config.yaml
attn_scale: 0.125
init_std_o: 0.0402
optimizer: "ademamix"
lr_head: 0.00551
schedule: "wsd"
batch_tokens: 32768
Each number is 50 + 12 x the weight over its row's rms, rounded and kept within 0 to 99. Layers, rows and columns count from 0. The size before them is the row's rms in percent of the matrix's.

# layer 4 MLP up, 1536x256, rms 0.0556, rows 1097-1100, columns 0-255
097:39 29 40 55 58 47 39 48 60 40 28 47 53 69 37 47 49 77 30 46 60 55 45 41 61 67 54 34 55 48 65 57 54 41 53 52 36 56 55 41 65 38 39 45 53 51 48 24 34 57 54 62 54 73 48 32 60 58 51 46 19 38 52 50 24 38 47 49 39 64 52 56 47 61 50 28 33 41 69 42 60 44 34 58 52 40 55 57 33 42 40 54 69 42 54 33 75 62 38 68 51 52 46 59 42 45 41 45 41 48 36 63 70 79 56 64 46 53 63 73 43 55 60 58 56 53 52 50 74 41 62 42 55 56 50 56 36 47 28 27 55 51 39 36 49 45 27 66 46 56 64 49 28 39 55 51 51 63 44 45 66 54 39 51 59 44 46 72 62 37 55 48 40 44 44 37 40 46 65 41 58 51 34 32 50 61 25 52 32 52 78 75 57 57 57 52 59 47 41 33 51 51 37 57 47 62 60 48 49 40 55 69 52 60 51 29 64 49 51 34 54 36 35 41 45 58 38 79 46 42 19 41 46 60 46 42 86 40 56 47 51 50 63 26 49 51 29 34 53 65 67 47 49 49 60 67
095:60 55 63 47 57 32 49 39 36 56 42 50 35 67 66 54 56 63 38 25 54 51 61 58 76 63 58 58 62 49 44 49 62 72 44 46 54 40 56 53 58 38 45 55 38 56 56 45 34 40 56 44 45 51 54 67 32 46 39 40 62 35 44 34 43 59 60 52 61 46 44 59 35 47 59 49 52 56 66 52 61 49 49 59 56 62 60 29 51 60 46 73 44 49 51 45 62 54 54 30 52 41 48 57 52 60 53 38 65 58 44 47 47 66 62 45 67 44 71 37 50 59 29 40 13 81 53 63 66 70 37 74 50 46 45 44 48 51 34 49 36 26 56 41 45 53 68 42 26 41 61 58 53 34 45 55 53 35 26 47 50 59 51 27 35 33 62 48 39 53 50 42 22 54 42 49 52 58 56 54 67 57 71 46 37 36 50 85 43 49 54 46 71 51 55 63 59 51 51 56 51 58 60 53 32 40 59 49 62 45 42 52 23 62 40 45 27 65 31 18 59 61 69 41 51 33 52 57 64 69 42 47 42 62 63 44 22 49 67 84 49 41 44 46 51 39 68 29 52 36 71 47 59 56 55 50
097:47 51 34 46 51 52 32 77 45 60 64 67 47 69 45 63 57 47 53 60 55 57 46 56 48 46 66 51 47 52 34 53 49 48 49 47 53 55 61 45 61 43 49 47 65 56 61 46 38 45 61 30 54 52 66 31 44 86 62 68 54 57 51 57 36 50 53 61 47 45 40 47 44 55 65 31 58 41 55 21 54 51 47 51 50 68 51 48 78 49 37 45 57 52 73 51 64 47 66 55 66 70 35 34 60 52 66 49 36 49 46 77 43 52 69 54 52 49 48 50 44 59 45 63 56 57 45 46 66 58 51 50 46 45 55 45 59 50 55 49 17 49 28 47 46 45 54 67 48 37 70 48 50 47 32 62 68 47 44 46 49 59 43 49 42 58 42 58 56 47 54 59 51 70 71 43 24 53 60 51 43 79 72 49 32 37 41 62 52 50 22 33 41 49 40 56 44 46 41 49 33 56 47 45 21 70 49 51 79 39 77 29 48 16 62 57 43 37 52 44 46 41 44 32 61 49 58 70 45 25 55 60 40 43 59 53 21 50 29 28 58 51 36 71 68 60 79 25 61 50 55 61 45 46 44 54
092:40 49 55 32 53 61 34 62 41 60 28 47 53 69 45 70 37 62 69 53 33 63 57 37 48 55 40 57 28 48 46 34 42 44 46 46 34 49 70 77 48 27 40 61 41 58 62 46 50 34 50 38 50 67 51 46 31 56 61 23 53 32 60 57 35 55 38 50 47 56 57 47 63 36 47 46 42 68 56 45 53 33 53 62 57 52 57 37 38 40 42 47 50 53 72 72 64 56 36 54 47 74 39 57 40 58 43 32 58 55 46 72 56 65 67 51 32 64 59 55 28 62 71 67 58 64 63 52 55 47 54 70 41 42 38 62 59 45 57 50 47 69 64 57 56 26 62 74 34 59 46 55 35 55 40 62 55 59 53 45 72 59 49 30 48 40 41 43 51 46 72 39 32 74 54 71 32 33 51 45 42 41 47 58 28 62 48 53 26 59 50 37 65 32 35 37 37 54 49 59 64 44 32 50 42 56 61 57 59 66 36 39 22 31 45 45 31 76 37 32 52 40 41 54 52 53 52 54 77 45 60 52 40 69 46 43 64 46 42 52 49 49 48 63 50 60 34 39 54 46 67 74 47 57 49 43
# layer 4 MLP down (transposed), 1536x256, rms 0.0371, rows 1097-1100, columns 0-255
095:24 50 60 43 52 42 50 39 37 63 35 69 37 51 56 44 43 52 64 58 66 67 65 45 61 60 61 59 46 48 52 47 53 17 52 79 56 60 64 62 51 49 56 44 47 61 44 58 65 58 47 43 39 54 61 38 54 62 53 48 70 41 48 17 61 47 52 68 61 51 57 57 42 59 56 55 49 55 63 51 34 41 42 60 49 50 39 69 38 41 46 44 57 46 54 45 36 47 50 70 57 35 40 49 55 48 52 64 63 44 60 65 48 39 45 47 36 63 34 73 56 47 35 77 35 51 44 57 42 40 37 47 39 59 59 53 48 46 63 30 28 74 57 50 57 72 61 42 52 52 61 70 48 39 42 43 40 75 29 48 75 49 41 41 37 43 55 45 41 61 59 61 56 33 49 32 48 33 48 49 30 48 51 66 41 45 38 41 44 32 40 49 64 47 51 55 19 44 38 65 45 36 65 47 46 54 52 69 50 53 25 45 45 17 53 61 59 23 49 40 39 26 47 54 32 27 37 60 58 43 45 51 57 73 35 42 23 61 36 42 58 31 50 59 60 66 42 34 58 51 86 52 46 29 40 48
097:85 46 53 53 34 40 35 51 40 52 61 54 63 45 44 58 41 40 64 67 51 55 43 75 35 59 61 55 73 50 44 16 43 38 56 48 53 49 44 59 51 41 53 40 42 61 26 51 48 44 35 56 50 64 33 57 44 37 37 44 62 56 57 53 55 52 70 67 58 57 56 60 50 53 44 66 57 49 67 54 31 76 63 55 29 46 66 38 64 53 35 47 69 59 57 54 35 52 44 60 43 34 57 57 51 57 70 52 46 31 39 38 40 43 53 44 54 46 75 58 52 46 63 67 37 33 43 61 47 46 31 71 48 14 56 53 51 49 53 46 60 46 19 53 59 39 44 60 38 52 40 39 52 60 52 38 45 31 54 49 46 55 54 50 49 46 28 71 49 34 58 36 55 76 50 49 43 57 61 17 72 37 56 48 68 53 45 35 60 36 43 58 64 43 49 43 60 51 47 44 63 52 25 74 43 47 42 56 54 69 54 36 75 52 44 43 41 29 69 38 54 45 50 61 59 71 45 77 54 57 47 36 42 72 29 23 73 60 53 71 44 40 55 46 50 36 58 59 52 67 52 50 58 43 51 40
099:51 64 62 48 33 44 57 51 54 32 32 51 57 34 59 35 35 74 55 58 50 47 30 60 44 60 47 44 69 28 65 43 38 41 38 41 24 55 57 37 58 77 49 59 27 56 63 56 53 53 47 58 43 35 75 41 41 37 50 71 54 46 51 48 36 65 57 35 54 46 65 47 57 61 18 39 50 64 45 27 44 39 58 66 68 36 55 47 69 59 43 56 51 49 52 31 65 63 54 43 38 66 71 43 39 41 44 46 61 43 53 56 56 60 49 35 25 53 63 60 65 48 58 17 47 60 36 47 59 41 71 54 72 59 42 58 64 33 53 26 52 69 60 68 51 40 57 40 44 51 53 64 57 42 37 54 51 48 39 56 61 44 51 34 45 35 49 47 41 57 58 40 62 45 53 51 41 32 50 55 56 54 39 77 36 58 42 41 39 53 55 54 41 30 51 23 64 59 29 60 52 54 40 44 27 66 61 51 48 49 38 52 50 60 66 44 75 50 44 16 44 62 36 57 33 38 61 55 56 40 29 50 45 60 50 68 67 44 60 47 60 67 63 52 28 43 43 62 61 64 38 53 45 56 71 35
086:53 43 56 34 67 58 62 61 54 52 35 44 50 54 76 34 66 45 39 39 35 56 55 54 58 34 42 54 31 32 51 57 58 61 21 47 69 46 55 41 48 46 24 46 48 56 61 69 78 50 50 38 37 40 49 65 58 49 51 72 65 67 52 40 68 70 49 47 66 71 55 49 45 40 30 50 50 71 59 36 18 44 59 37 62 50 58 62 32 50 34 40 49 38 49 40 55 46 34 52 49 42 44 68 62 48 59 64 39 53 51 47 41 49 52 34 65 62 42 51 47 53 41 59 37 41 23 49 51 53 85 54 45 52 52 34 49 31 60 49 45 34 49 61 45 50 43 44 56 39 63 42 42 44 39 61 58 75 48 44 22 62 51 54 49 66 59 25 65 62 36 53 41 38 65 45 45 57 22 59 50 43 29 36 48 57 56 34 69 61 64 45 59 84 52 52 73 38 58 43 66 22 42 55 60 41 46 62 59 49 50 62 52 49 39 54 62 23 47 58 51 51 44 52 43 65 40 66 59 42 35 52 55 27 53 45 58 35 64 40 63 42 58 48 35 39 68 59 61 47 45 35 59 47 55 76